python train.py --n_layer=10 --d_model=832 --n_head=13 --n_kv_head=13 --head_dim=64 --d_mlp=2240 --vocab_size=46263 --activation="geglu" --norm="rmsnorm" --norm_place="peri" --norm_eps=1e-06 --positions="rope" --rope_base=10000.0 --rope_fraction=1.0 --qk_norm=false --attn_scale=0.125 --bias="none" --tie_embeddings=false --parallel_block=false --extras=["capped logits"] --init="normal" --init_std_qkv=0.0173 --init_std_o=0.00387 --init_std_up=0.0173 --init_std_down=0.00237 --init_out_by_depth=true --optimizer="muon_variant" --lr=0.0113 --lr_mult_o=4.0 --beta1=0.93 --lr_head=0.0069 --grad_clip=0.5 --warmup_steps=200 --schedule="wsd" --decay_fraction=1.0 --decay_shape="linear" --final_lr_fraction=0.0 --batch_tokens=262144 --seq_len=1024 --doc_mask=false --train_tokens=1215000000 --steps=4635 --dataset="wikipedia_en"
Each number is 500 + 40 x the weight over its row's rms, rounded and kept within 0 to 999. Layers, rows and columns count from 0. Numbers have three digits each. The size before them is the row's rms in percent of the matrix's.

# up: layer 6 MLP up, 2240x832, rms 0.0647, rows 938-1004, columns 128-191
# down: layer 6 MLP down (transposed), 2240x832, rms 0.0378, rows 938-1004, columns 128-191
# gate: layer 6 MLP gate, 2240x832, rms 0.0603, rows 939-1004, columns 128-191
up938 097:478557448531515455561513509567461455503508492524541523512519442475503455438501516461454455480565524507538568497550497496483502536523450418457527484445485422478477462540472485506500526446555521
down938 093:493503447495514522505528477533479488560476541482518491472506501494536451496495487560512558462441577435527570488515506498556417493458491476448455496495483462521512493495486461453533482542457503
gate939 109:486498474464592510551501476416502541484518486409516487514466468501530568417483490528530558463466564517467490539524496544546542476517525505532530527545505509504506524505532409519501482549449511
up939 107:479409480568491512526537546521613438452491540465543480477605495465477526409458517533477529497501474508589539514516484511506503495532468540558517550493417622482528520504497541545552540475460529
down939 096:472464434533486486532538500532453506499520456554443555514552476503519481551482532488578478527503407528523517459531554443549521458536521470553496540520499505464440504557508506558570472407516549
gate940 111:485548451504512504540499443491541510455467497430523505505489530548516576416476474524521496437520502448479478512483546522518500440447442488462458399511472505431557501517525515464514569436405555
up940 106:497505476490507544498454476521514599544491495512462529519561505455424533519511524470525518468479526582541517475591497498510445531497529495420582490542489390459588500482490481568485497536444406
down940 111:499478524459441556540505469455507542548508503461497506487484555498507431497450506447576488500481532564439549529506524499497416510484566447489576509455541549450469531557490488524549440447545474
gate941 102:489499553585472504483520511431438448510522512492525514505451458511457495466449535524456490424518466536537584500435494459474540488508507467543524547545413490501480542493589511467447509488494465
up941 105:473542413500490544522556484546427449422479466467505468464534480537519464499512488489476551474471476527423437510561509516510462529452546476435488489409469479514563515506482533557513493426518509
down941 099:521505449522552491519470399525528527542503566463450488506500532508473539503549487513514544611439587457475433537516451518523552453558499566517466460512552580489515501530499514514534536512545528
gate942 092:494548465530482513472475500467560509523480488543460490494533543605484545485502445519490459529446513525508495570496569477528461531521438425454581490460525461530521409517547534547530492526529545
up942 096:546523494487539456505529514479509466466433464455561472491483509511455380467478493550516598489480477525472527606532505471575551519501525442475533465525417512497503505464526510496506529498513463
down942 094:521401470516497520416432443499508480483481477547551479537501538581541469456496364502512458474557583462490425524445498489478480437415499530541475494503515554544574482551484469507506499490508436
gate943 104:550454475499388494461539489544520509520452553542473504454469540517462575498515402507489501408541491518397545536573530523533558437483477562520523462555490455441448496496446457596506551497545522
up943 096:529500543526430518418515477528555486461608553533532526544452490474439479510543501457454524444522496583467469535535515497516525531548482553549499501532504461584484514466501532493479513501498508
down943 099:473520531531520488462565559467461531557469474525508474552483470491439487529504435485458558500543472467574539470527515548484482543524427451433518490541469512547503464440511522440514535473517461
gate944 106:543551451466515524591458391541507467542487492474525551439539489482462534496450516444537485499540512535496528510494484449455477494538426491494475562517392557495502492531578393502518487513511473
up944 105:562487515556542524453506521488459488529534568535410471458540484501432479433512501442479482478576451482573521522548490476478470595509490534480551442526495533507492415540455433550483400460521453
down944 098:566532478527516466482473542575576516537473446513465522424415468573503449485506589421482459499476490475549486508505520552513498558575485517467521528521464490472487499426538544499507523498496469
gate945 104:534490405476470457500449508510527461497539522529471552518511450540543509483493520506461478480526527573474501465513508518527456521475527586518467472472536571411478409416497585572444544509488530
up945 108:492526389504530508507497531553469491521483406491512487487495541453451505544589615499482455475474477512575517513514482463519491531537510518477502506538506514464450556562521505555487548486536503
down945 103:543479485438429503416442548493477471480483517463527505504509463519476503460505505519506576409478382495479552441516535394515600527511455504513531531529462427521510492552430467511529463544475454
gate946 095:512462521503503409370503455479573526475541549504476446546518494478484452491491550472451497532514455581450504501480521503448431460488503533542529522499551472514446498489512468413465527552494441
up946 105:500471517511486493515448546453457459480467512568465448499569508523461472525481473514545490509504429456546504514458565506425527559487567475556504541465504546446443512475562455423511419563377458
down946 099:490495504523429497534513498503491454494567519551447473505519489496492458513410556481454566483502525521578367528527463515464478484495482433463498516508533497555488471441529527492479450493444507
gate947 110:476488530456514487461533505491469469496496552538542441482539499495514487483527593521493444512497479443482446534502502604545507533512474579472460466511486509500463514452511498442530606499487551
up947 112:486519514569495502466459517550544461526491516548580471517409444444528472455504524492465482539555477494474469505544499427505515508519454445469436499530432554437484578471497532453493541523481460
down947 104:511453535521543520488452485479491429548536483492511392514443497482511475581481493506435427468512545590501479558528516501482555467526470527481457539552514432543518470459560475425530492601482532
gate948 109:536480527563504547479567475478516488536508485511538544427416528414490464482471453541527548473461465507476521547516431426442487529489462493524486504545491514542550506461492448430488448511560490
up948 104:441444441552465475530486536549506511541520539438439497483466454497484522470500499530517473475475515411524477532462497494477501507558459552456501464485531410437517489475486517451507469522465544
down948 103:480512478502485560512491535457471476505533545466454485485575447447540455527523511488447502495512437493496477495506447524506416467518513454571522537579520448585489499566481478566511482578426491
gate949 102:495486522531447506477457489472461524486421438421526515562496490520581504467521459476536503588544557524526534482450576504601513529455478442500542516475454512536451476541481514520462535510461479
up949 101:537491511561474497436479487534559470540550538486478519534447495608533480515486497527466536429467522575510404520537474502499484570558458528555559481520518482485482460522517499501439533538525534
down949 096:499466588453473481496542544485452465467442543486507523472531484484484532424547514463534481573443560527415516468483558486453448478444497615528516445493547520553557496553519528460525482602540415
gate950 093:495511545484492498491468506568488469568523538472528468481487502491446505472435491507471534492450513454500443442527596450505465585498438535502484591481505575487558501451463517495475549546504482
up950 105:488473490456511537504499506495590506483409527501460482480527550558539534480466470448502573453470512517558438533450462546477490495447501576497447516513496502490490442524464461551494494556496544
down950 098:486504571473472438477518507545525490557534477511483464497504476503481503503493530521420477528538488534456436505489504404504564527492499494474500522457493507501491545556444533459439492508532539
gate951 095:482559528486500501504454522500536411443491466565499482427515537506503470492515522516538521525551391516478539492504545488459493507589454500523510439470456470526481448473555529588478492511477550
up951 095:473534531522435506499445444423530552408474464501472543542461487468454528582464523516448514484569514473532452509474488536453475520516491474476476549490489473440503489478501564530525508494454483
down951 098:504469469578515509482498523492545608496484461486509478499533454505479409432502518423460406500553515520521577430511481520476501447505499498482506598515501535521494519517530520548551449476455457
gate952 117:507454529492504575514499447409526474490507510511479548521518489427554562455542497462549490427455465514481573542525491520531488480552513516488538531493449466482497528551576557524495459573453475
up952 112:465532486510518508453524504609487446516491532573506532506497516455573524463442493494541530577516490528459520540517439564495418548497492516461410486443526484419458467474481445448537539516563455
down952 100:468560516473458495487528482516491524487502531484517514469515573598541508444469496500487483558525412475550474545496447541552575454464549431476418544515513522504438452515494578464497538489515533
gate953 099:474491508470482502383521458489458528426445575537469527447494454573493450523513554491509491507563454506460582420509563436464488477478509591497546509492540554497466412494487517476445520509537476
up953 103:466536489480565486446509481511465428497454581528443447436543541486503535477530468482490501461485515468553502409512471484530517473460467425528496425557524489577478529543559457505538437502519530
down953 097:513543531532494476499444470360396525442523543495495490495515522492509504466527550564441519549520456549483561503488512487536484485548460503457474494527531504539434460502462507442471504527486477
gate954 105:442598546494429500500480487450426484536496521456546481551511605485548447450460561535532491492473519497503542520505547501473550475452469513527536505440433495478479510498542477534496498467498566
up954 102:486538541563470568463507475497459522503506490511394469501491480525543544564487497478586467549406476427492441525538479494517597449511540479455452417573498515580448486459586512516539411459497525
down954 107:534514518524435457517471453550484512506453480501533402437462504504511381535496526491527511502491467538496437550553449466497541514499436471492482581560502464509445509526533488559529559439548523
gate955 093:460440498517408526412484464452465507519521473572437528542488427427462510457508482512468458563551535531354478531515562494472535424526521537488541458542551510493509499477488504514511515554562510
up955 096:435528507508462497507478518479583593546504572474530463530585538466471530605452523515466495395580541473530507522436465479482489504491494544452516502497432501525516580510489471436442489500511501
down955 096:540521453461609474474461455518489470542450448522529529410506492507474512493522486525567525488533512459492506558448416546468503498547556566531435398574512492556537467540565481463512486501412593
gate956 104:446529458455473491576531498518511506583491542479546489450517529417519433470558544475513462494493532459523489431509569439464503546412514545520532488483500499505535512464553522475520500501517495
up956 108:457497468531497455505492491474545492510513517502561512484490515472431512519532584496498505472526533554441474468535569440507450472472503509474468486528458511512569491549581555533463517465539438
down956 106:528412532490496457486527482546519465548489497517502506487550493530467507454480465548469537523495485453559491493456505520549490498474497515426507471524477508490495482470508554558451478540517524
gate957 117:506481451528563486502547466507499450515486468509519586527479552425466528457528549515501466466497499516555483529542487461494518491510427461475472568501523529472550569507546511511485425559433564
up957 107:529471469513528481533494453513506554573492405507523456499484497514523474518493401501513533439441522499537491536535478429521480512495505490497516497465538529525569455497548483439551452479501549
down957 112:496502517579541505566472485456504522532510470592510488529449585520479472598483477502452474546526523489565488532551527413507491559495497518504508502522505551542478479492480494463523536478373488
gate958 099:523495486488507516476501370468545559485504505416571492449460506473572550505522476530512508467545491512525552464506549546527457479541456576509484462484496508475544460463534504511509514436443547
up958 101:514602518486493515510532464505514514551518462485542467489468455472531464440537485504502573507515503481439409494525485515423504489551497501484481501496560507494477531554559574515501531421487457
down958 097:461522507600487428510438462556552473488459578487545496500494547489528503502498500498547420458497469523399520555469524458493600480502504476497518471499468481389541450496505508479449580443528512
gate959 097:491508550517544558391459507489504542554473553444511502497468507539515537524543457495461512526479503478553485527440549529537490544456518505487520474458475553542482530428501476474459540526479492
up959 096:440552530458466544426440542538441531522514437491434555457523508484509543442538497554518530528412497471489502539484492535542486474506494410505506537429473519537498470499427484573488513558526477
down959 097:565411496485416430527508470523491550486598453467511521493536532447478430513519579457471428439549463453459575510502507505504495456555480500494509510491437522496473499507436499500417479463509504
gate960 093:482610555466428491508449483467470497559608526438506548616501521523517496453525520549523422530425524469569436450558494537481493489510475496411478437462461498514469552555417514500514520383448517
up960 101:497463490431503488451531487523482515483500594452443461433535575533506538443503551442470451467540520406489512463521488529568500624446496533503517448491507513541525597515519426469495476489483454
down960 097:513456408496522461464552523498533535474426453519567487541584534564514495462492504521602549496576583473497489457471499503481509420596559528499488569528473496445531509419481468562464542507536459
gate961 096:485487471483424511518484480513497422424483441524456491483517425559542515513513508481465509488475434497530487490506467566520461534476589530558515479446516420438542515455502506454502543480538499
up961 097:573449471481523541492540592514487532463508504490475580491495495515523491468510523484438518553449531552518554497450554583503489494457473528485498552527532461451502423486495565441512531472494451
down961 099:481380493534545561534459530501451462507423472517546546522450443378554409552622529515548492545495437486527454481450501520498471418504499539473490508471565458478504460506506534518478510461501483
gate962 100:457513523437485555506527396520495503543523530540454448530515539448472504543520467468464497488529572514496523519473514476489462489525432466453505467565496483457461486478430531474478501475531493
up962 105:420501504408499515458437520469524549464475504491475505524516516501510572520537494543451579526456469509392479560479500464455492556493480501514495418536509428543539479552442467478550485595486476
down962 098:439491519475535579496548494580456516501585440480577476473521555457552469514435433500542526547503522532436507547494459403440497446493502501465511423503488507480496552498515513507592462605545470
gate963 102:437447489529478508483528487518545499520527573475450465550476499489526499489504525506555522493511481523421532463524524465541471505486507544564451587539536572469488473562546538459482467561522388
up963 096:507517478444436511455490494507511447541522464458466459564541450521512502456475485576481570498533480483558448502457429435497491459520403504535445565497540451532426498508483524480486555493518511
down963 093:539496549520525479544473465522567491516522544483557552471512468481511496435469487542475390488493476488428500559481546540446435582470426414500441469485574490509465486501472510556500523544572552
gate964 100:448500513494451512542507553512458490511529455434508475547503492507540467476474513486527476486488554456425498477463542476451541523576470479498531539452533571513531438509472567531500504559504512
up964 103:547482483480513592513481571448502502533437609505543451506355552529529508524490489472481492502517525474409463452516564511500529524493485545466538525503522472546520535508496481465520478546454468
down964 100:504458479484405548479428482449522510505496469559507453498514538509549484515468526458543482496496594450523516579530552567513508561552493495542473527530503515535452459490512534581491553556537483
gate965 100:397473504503526506493458480519481519503507465489532520562459531528543483502574554555461468433457461481449532537594541472512559488481569484452471471492474535470575479386421528475535478466444539
up965 097:484561511504560548478523504395484418507469482471469449381531464456492612485482532519470530543460479462519433553434575460499545554507452506613502463476474488455483457503452434474445454468505497
down965 094:465526496526461467451503503472532554464588443532509475442429526413462564556469522477424515529504464531538429535512546496497446458492505542474459575532535496510513538502469506495466480525504494
gate966 099:452478519456445486481523488513506527443499467519469537526519477500530505469498558503507485425547477543508554523462535441520514512453439415523520530496504500532429520572536517515544479549472534
up966 100:499508494455503468522484425513525478504468542534512615485547485490513477488515530488507525527435565490485534453503496492464470521540546519467497476451494491523510552493475521462518534483528499
down966 103:578503535438536566425535522419579498519496538507580454460479478512461468438500549519480502429558542575477425466494486562532486492573485488565459532489482454478462492484469448538437572474509471
gate967 101:500493509482475460528468507518504505492578560504526501498568463526528479490508470465509475519450484430540547492501483494495466539522472539526488543524558501471507558487564519564488478537517509
up967 103:471495476519485486497527513457551486504491490454539434522472535506537510476496524522557479455576484462544456536540456671509445515484466448521463485502516518503545521545497510363543483491593428
down967 095:508465521470491480455458507557563471532516514515546500452472525491520489488501534520544533482484521519448428475483460505518492536561490512558455481555380522525509448519503487495482499455423525
gate968 106:543485511572568603548473553509547474461497506494487514452498402527497439545441536512541465444576517535501501501500483518465543434533491491496490493544536478463506469509580459467463549495559512
up968 108:541434493493478508533522515509491504513432573532542539477515498496547557548512514486591472539510492496503505507483430546423518489458442584556510463513472491408475472492492425521487512533530547
down968 106:503527544516566524485551485517571459440509426508468505546535572424503504554514442516500450510523528465521417492511467490489583546512483542448541513483428530508470481477501487464509540475437534
gate969 102:486437562523524522447485468497479538456527463565507524514469506520493505513486526548557521500557504507486486528370507435570543457476513450454541588477504517473481514529530504340501570509517527
up969 104:474603426487435470494519466496456415497534478448514436454486497494578410481514544494485485491531499513451491470476548523526478427464519510468512505472499483482481539452501493560477548479466530
down969 100:564496533485494462469452470497466463530480537476450379534473498527563524567526538531526502480504529510500469482544478510535431449547550541564440502554556505493465583538501536515495451479492524
gate970 111:470525524478427513548509458482473479458536487527489498518510483467503498529622510464503461560555498474503486501420470520512424475519478504548443495533442454518474517544570494482592580539442537
up970 106:407479444538440495516528515482471542543493492513462452518525475534515383547528538524560459550432496566518429486500508499432553500493512539490525466488519484448488504440542482474534491556399442
down970 104:484460475496516487498574574486483528515544463533524454522495469458518482488483471492512478517507430555497579523428558559577508549504555571486502438451548479436421492508509542452504569537463482
gate971 106:466503500509509467496479551523558624502470519513516475516474478510442499449512523492486505452541507441446514477560500524520403462469480424440434473536491539539523476514549521455443450462493531
up971 109:525488552497456592451445506492492590511528595476457485447529532496513500516561499487504501510449508513523574503568519474501484533539546486578459535506535433516522492425534501490523519518506487
down971 105:579516502479450518538471544551487454545504505502408563501537470530524495577570543468607497499525481566456515500573500477502484528440549498505486469477499501504532538455509456567465539531472479
gate972 098:496533496488490490513411473507489474526560496508537519453521465571463459559462486506451463555468510497520491509548435475547478528480459505526438532468446521548575527502577450490475468590549509
up972 099:473560445457474420459557526523448458505483519477508470430480451439506507475505520559492475448541501500536517511407496474542496502459488439508498471428440487537531533433481497469496524496494424
down972 102:472495481483442570511495510485540453490481486509464564454502477423550521467491516501563506485539482492550493490506503493410442492493506540561528522563464490505413503499508465545569572557508527
gate973 099:506464470450509479503525518455494541515498478476542441494489474550454488503521436485532537422539413588499567446508501493525530517526572530528559452522449447466446534535461492524449500522485503
up973 103:450456578486534474550466473457541578483524432470475453505485473481527511497524499477514473536462493484505505524501507520532521525497513462472515479494441459441520563491509588466543514510583519
down973 102:550571518507486487512506546505467562484478469484468559456512535493463523545483550467511556496506464508516492490482503465480475409467528515430500493494476517494543477530456498506514495471461481
gate974 104:457466488525502500492512504420525564510459482475499484469478486506439516446589455521505455528468557491583492574483459453476487445563548519497454572509478500479479490474465451526504498494445489
up974 104:469492550518460472533549444468501469518523543397535500511428538437566493569509522479478484479443530521489526471478512453570477527464528505571440471527483487524477517438451471521475516452520467
down974 103:472475482565441486458478557456481504398489496471523568523514517475532471609478491534534408461475568533476532463464534452498484541532499506514473507601425579519445533452475517490446447497547478
gate975 098:454465530519462507564467490446476512457551492484493513486496446579524440500500490537509482470486565487444500491511523522533484458420467619532547424600523515453597463487494527495480491533471494
up975 098:487519528411517516520490505520461497565561533543548506505469480451492509492497494542493450489470464500460510503508542525520524481520518528482495483448535533509497456619517501444461507477462499
down975 102:479524438495547459498512523541493544522555447528536434435478538494606505538448529492538500490520464485545478561502484511454486486489596486451424492534463528536538468483576478528538531460432507
gate976 108:519491509519439520514528606466488563498490544448479390464494486463419530467534461539494530529436541495527477504429504558550510499506495466499543548517506528547472550527445535563449474525633570
up976 117:450491522476546534541509463514478464578507547505531518483449487531585562553430513468509520513504533550485581433484477444468535624509511528461498421499525510478551468478541482506457564527448494
down976 113:492497544478483515504509482484491506441439516572538571539529516513559522589513538426494511536503448528569476497536522483463535575496478447465484496487471504463552415526561564476482496493466546
gate977 102:550417499593463431471557442521506439486458556495461456504464422548484437450550476466439524525465490442490520466486510552449528547533542469502529504501529500453541498449457488586487503462565448
up977 109:436574521483533467516485526503492466478527502542451565563502489457497541529497433498574492520518542497522514432452458463560559449526429487530454477505518501476518480503553540480483516561477471
down977 107:488498508400550484519466535451441529453479489517514470520484566475498429468532504549544538574521510493518580507475410502456518517458556480546461463499533470547423456521585495541496461513471410
gate978 099:520582567495480424523499496473469572517474527489481546525522533449475529501472493591525528513571498577454532456413491512460504421519523527465518538519538459482566532458527482536585553469463432
up978 103:469490545496476578509479542520474447546524429505441424509539483476544391526540616453487550506512540474492454491527540493510468562531539503463515513436452433525492538575541570492456487420477508
down978 093:489492482439467474428487524465449527546528492425571463508509492505480575456457556569501531520460501502513454518506521451481488468532428516547495515561593480527490544465497538507473450479515510
gate979 102:449491502546471516501444508535518474465497507529502451481512511477515415483434482485567444454559480409511601456514502509596544499497520425539502521529455501479542502525506477546493477495480451
up979 103:588546473512460470578444595461470578451536548554487525519429509559576479520533484510438525500429558551482505447577527480479465535513525476440528559479476462465492500444512541505523528466521500
down979 100:568496526558478496526460521449478511419541500529475533548544534489506524438520474508446508434439526474559538518546458504531504569473442401513560464496542484538448514542514460443568491480529494
gate980 097:476529527528490565447576520535487476483490561458506507478570512469504525519466564435448477467505556464568466514472444470546496502520518443488479571441465442485496492500495511486461566483478494
up980 115:452552470545588520458566534516543549520519523544498562582472478496447466496489499555520474530547463549455437574535570459572600507554513441548519480532511484541571471518547490481516505371567471
down980 102:425442482479453517434399481453496529562513477535495530502467468543505523441533444551482455493475534511486538469559529520476491561466487555558542503592494543501476543508480541473509466528463571
gate981 096:498497449519457490444505476533475495486443521520523433430585393492476462482557463495563447509454450584487485491498488525598560471524477481537456541506526516524509518492488541533490508510490436
up981 100:569510492511491488515513468469553493406511484493531527460451460395497518429460438476552517479448466588453517540481522537495476435501494496493451465523434491525548512497534580449567506499522448
down981 098:522443478515493532493528436508533515401556435469536527547449551536441429441471510526490538459501449455516472499465513443509488428533419496496510471481491469443513498518421482444503513539458492
gate982 095:481493548450491529551485489473437509512500478461458514555492598560557541528496521530509533488477480513515521471466481530517463545514511478414512529478578539484531493467495537507441456527555508
up982 092:495494511511458507524514477429460513516561566477542517496522520515482532454497533491549506498467476561486568456487500523452428450486561493526547491385497542447484533508468535417465520503536505
down982 096:554489518436482400413532570534558510469502517527474526503510484490489488482468518504494482517512486438462408475499459506477506500479593528489548554583508436530560514539502421490472568455530494
gate983 104:518503522540574552492555514504498447489487520455441490588470435543513442558544490533477502448380495468452530543484524520511413453505458509501526441476493462481468531578523454575495528521531555
up983 101:519490571484415501505531410545498481523476510492464406551439517494505512503443533452524507505488587480511513549512518449520492468475460484501546497540533569534482503463439509458470555510562490
down983 098:569415481457539534519499532536459463476492559503447516548514520539505436561470490498533560528511515456488626436508614477402591389536484506465497516515455510551509471524542461547536493569548551
gate984 098:524548483519459525547514478507450491479503455559520557452417441534566542446519482508543530529473511506508467442543516504507467490458470542483524503555445502446518514512468523498553562483603498
up984 098:493426533566491407487474501493488484491632507494557547504446482507503531454481532565500378538496529510413469497434507497555494493582484513497542485523558511403428515424499539536474497535566539
down984 094:511553502494441528499480462432470513450489518561523510488454510485475517464472494507517494542533575553531533510534524526551533538538493485514477474551483499504592542492501440442456433449521442
gate985 099:482496510457542547499467463506537491528513526463524537486520526539524551427441466481508479556447533506458493509501497524481545525472507524473504515476480506412537502452427515520502505580471503
up985 107:428420536403563512595463484472526524478527424493506538499463482501559545486545374515546468544489466514458553486541502567519503511488491496558439496575481561519491507492504553492524474500467446
down985 103:522503458421510488511525462557478476547489458519406491458535484544445543496491450545495475537528555466524519495516495478559400532453484458530503474491564513494510409455529548503504539518488520
gate986 104:511478457477528520543489568494507451453502546515456465475543502484473525480460504508462509475453499465551465505555450431479518564495604452496533452472541502520546448483481462512433527530429473
up986 104:448505494422551517512449524517471436513588450506537465535575494528535506516495549540504489463515491509508502525452502532509459482502604468466446522517535512553502489563450512557393495453476414
down986 100:555497498498508436498505498526461515523548541445535536447503511485554472482518479616522501484560475516460496473540455537526533479554526453490505507494522510527536519510490455547502566454484508
gate987 100:538455495481476432518461425452449606490534563477525509398476507513456469455429507511556582504470504467520501449485572381501524450534527514476489491453477481580508539534505550455508532482437459
up987 100:479515454556486547573536514540499458448464544481581449506550475499456488549445440453463459418509422564506495503595499547436474501452427499498499513474513451423511444481467476560512524438495496
down987 098:531596495522556463498516534434488557491509473554497576510524497567494544547522540440484531544462493513494471571523548511458522501475497485464480502556501529421513430448512492533534517518538535
gate988 102:440528499484538506466506522505512520529525505458480475452504328573495577567498449513545487506487497453484464579480503444441450482565428510476510529547563525550522563553484528479481428484493485
up988 098:516432499472524549508531536487505477438549484526547483532484572527511501530570522538445453497571576535440467398563552520520412482528558518530482521537488494439492451439508482467459541476518491
down988 097:510496553525505522473543559500460454455574512474483485494505487471532459379536501516445462515455514520515410442473531540438590514529504509518546473472451490505469523475496475451579531517474580
gate989 096:463496524492497456484516516499516530473511494506518441428516510506536499509484554464501468433446544495492568521447472548464454521471509550503437569543463487523532551480453488478450523494461493
up989 095:474521506511514515504488423447481583464446497540504464458504473513553474497459486476460484552586577482552575533432486483507497413523455488477548539487442525495483470452493500472463512567485414
down989 094:468456562534522496424476512486536455515516505525502449471455570489511487463557462514406461437490467514482513528555513475480492470532545526528439483539510474443467469545468542482425465561505504
gate990 101:456528492520507506539522494456469457522459485559498514473496482534541487512438515550441476489504492488462459513467532463561494499570459488492551488484454553538445463600404510506478436479508481
up990 096:510396437512492493501528615496564555467559497516434494520512452496534452517486484515514442478476547512514462535513548523529459476548515473498478476535551506528498514521494518467458473473546509
down990 105:452579479499504514447589507504498428503542531469462484485454487486487529501476533563493527489418489486521414484534528522484502517498497517482471495503525510472482477535521472578511428531459521
gate991 093:529539458485535495488446499494548508574489521516557611507500548530494514483473531488563576469571541398508496473503581534516440460497435508457486556483486515552561562464572500453522540484484497
up991 096:523461515549555444511460509439445500507458467475494521538504514486532484460563557465497474469552547416553429503507477550484492465489595490465526482543589499517550468522537547526585406488540514
down991 094:540445625538490497454593518500523460468519493516425520461459502540466561537504450567480498528547467474481558495514493553527507503555498478478530517430545603441489522498524507460453517492463501
gate992 098:519553508473492478487531499572508539510489509586473518551473517477439492439575546473452502496507453439507500589470473504550465494475530435526519492524527515504498520430513492545480496497521508
up992 094:459525528486465453460523509547551484441484542483519485482489407458572559470437468566572521506509543451548537495495482458504534539452555509490474518576512466421443546549445470487418490519488522
down992 095:539421493514472456469505530536527482570447487486525442514504470461524527497513465515466478532444488524483539520478489483466480500524512532519459499512481401555481485488440482505473470401534606
gate993 103:526538440502466493535555481511535480532557478472463477550522516506476473498500529503459422442434511486492554542506521544485432520532561384502490586502498456536516464459551437496487565525513515
up993 105:525523514490554422457462521488504540474487482583517556489480550514568450460545466551455542557483507515512501510506413482463467505471464505491428487453480536489483449528471501513458460422576503
down993 107:466500512516561537467559485516450527554507506468498502404419523462531511464523480529517553514451456537425412536528400513475486497547563503556436519503535465487499489523412525484443465460562514
gate994 097:560487525588481496506510438544475525487564502524517574495509410561540465595509510538436515456448456474488412434476455465438547525444503454525502492510459459468530547454511558483482536480540491
up994 091:448510478467456496438481471457455418492507466531467512484519479491517465485485471428458488472581472488462529445462488399561542586486503554503497477482527465536529529483533517509513584522515457
down994 100:495469486469500490490479511458600436492467462474486520509432437462559531490548504557458521542494448576502477464461507472530545507510548503499513463513436443498443502531500522532483503528489494
gate995 102:557517478450408507414484448458528490560462559568459492602466533525487535523510540466525529478457515491501519480497520518506509465556491592445504369504568549441448456487516542490570501534492455
up995 108:552454518528440483534511475499504550546485496540499502550493518551505544519596496412529478515513600465503523398542481423543508575482440500471529487478555563490514522538502482458518493488508443
down995 090:511520556521540505527447552478482531473505484512499516480498455513574445537482516549473540475507491501502549529515460493524444553551431423531409593487509501543488526525435544478494430537475483
gate996 089:509524493520447476481444521489518471479516497573489510533447448437485430505535507523544506492541449486467473542425538501478546595544494437536470486551550522548417524505504500532501508552514488
up996 079:500509538464465433457484523543605474515518514535403565449437471489521421494535456469510476489461571525416560471490541522431453503514526454523517446507515515495457565479512491517526460529493450
down996 102:482515437473615455572500562480523473508456451476482512523544490538447537525500470530441500510461540454477507465510521492546443437500518511455508503484510446513481526446485538524460500553565446
gate997 099:477467518403444473491495479437436521542546542531457441543495468422440518505511483464461547488451441546532523546539596472529478605514488469451511594546426573484464496446508519534484469499508539
up997 097:524447457545530571562534429531480389502559483492516475507460498550496498563480472566505500433528571523488514543525534410495500487456458527524542517502550525489463512548511442488477473478508487
down997 098:526507496550489500453480529513527504509379531491504577467466541465544468464519467522524525477508556493517509516511514480509525569541496434472462484487457486530480470522458481561553454471520522
gate998 114:556506540510528507489446452494543474527495508516567524476545515522560471538595541462569518577457523527472454582559539535492491407607429407442482474446438505490535545447526506544522468361452439
up998 121:505547561516489554472488515474504461525547484444543473503477531501545470547480467499492547486468536480543526532457481545480527526481452528527509517531452405540566467506551473516508483465461470
down998 101:565441540431514506520556519504524437514504524487512534455540545521481531504547482494520550508499474476504547457548482502508494462517508472473484459532505462510486586525492545585479472466470472
gate999 099:461439609516482472510499496474481487495484506552452496575461457509501499437498530487564497459497452528468529452546492505466513421521520492496453538515478510495536543481537538497465541474592461
up999 100:465498409521500449536491552474489492474452501509508502570506475519448458536450496461462486440474421461458511494537429521545543437541505468519468501497499479486541518559456510472563527452469439
down999 092:466538473519547487565486558475446484487491544507468424520503460528433455522499530521504504483433414508550509522484535491505483479533501481546484549641436479527530533489508492451498552499504518
gate1000 105:478550462519518496519475507535485503498515536491477585565510435535520568455535533479497540437481483533410416537469432563485446468518501403512512413474504499438534549464560494433509500493541470
up1000 106:449507546496504468474531519444421459505565512505499615536424501557504405504476569553488474467520549556482495498531489553487445478455462493502471489519495524480497559501519524468593489477542541
down1000 100:526562504528465434514412479528518530512556474493470514500495532489472520531490504534484475508492523452493531482549477502474445534539550563532446517499482449503451577453485521473481454457539506
gate1001 101:521478437523472480540470538485505460516476480553511533531516498510455504596493501472528502514523523452462452488540497465462554515547486428484507470485480518552440452531522504496506540508526466
up1001 099:499495462480509507488513573449522530474530503538511506455574441486512505474429498526499469460573536518540514507484463534483545490486451527449462456510505521486498564508496492447462491543585467
down1001 101:548495510467456506512501446440499611420480581437544485558446491496517487467426529443479462438475470546542493489502531471499524544455461563464518557474427561490551477425470521437501525486553559
gate1002 097:456538544506547510471528377548576539460535576520549512487481534475452537498471538488483460464453557484490506461541469523505531515522566511490553461470554483552448487526549539596514498511535560
up1002 102:492472536514503464538587523456511432508487455448544451534471482556521572466512539483481579506575529458400492487419490471521442513529395470427510520521515500558407555519475478483603492501482562
down1002 095:578508492402528461477510561466528536420391503502511462508503507499518437504495473510529535562501534554479550506586469514424551502444454534490504488558464506495548465538543491510496547494525449
gate1003 108:518489486449568423536466500459544466563484536490538496546517512523528470545509449467425507475495453432538480483560530499490595540454509530513505454521523506443504472517476490518556532457511527
up1003 098:474542471462513444448489503525509497500449501548483545422407518425465491392568474436521554598465446524426485509514536496531512466509495511438518520575542531562549552593470513420519554561516462
down1003 103:504639447449495486518462481474506568499504532484564499475434507472485500481475554482497528454494515509441515526488533460452586528456477452463468453564491520572433451504510473503515553468551547
gate1004 100:548515422560501570519539446487528555494482538470456491550492485499449482491481484480474534439501501391512490439532465437538511440538527495512526536485544469467576561565480460504474500499486451
up1004 100:533408522521529515460472514467562528457513501496495572479458571537470582501493438536541477435572568509530451524334503477484458465477491549504454411535502497509509482501498465530502466552525514
down1004 098:467505484530531493515475532466513515478513541485482453491420498481528539467493485484514520581492495530438520485410544426467543482539522477492480442525566495486493486459542483488458485483488522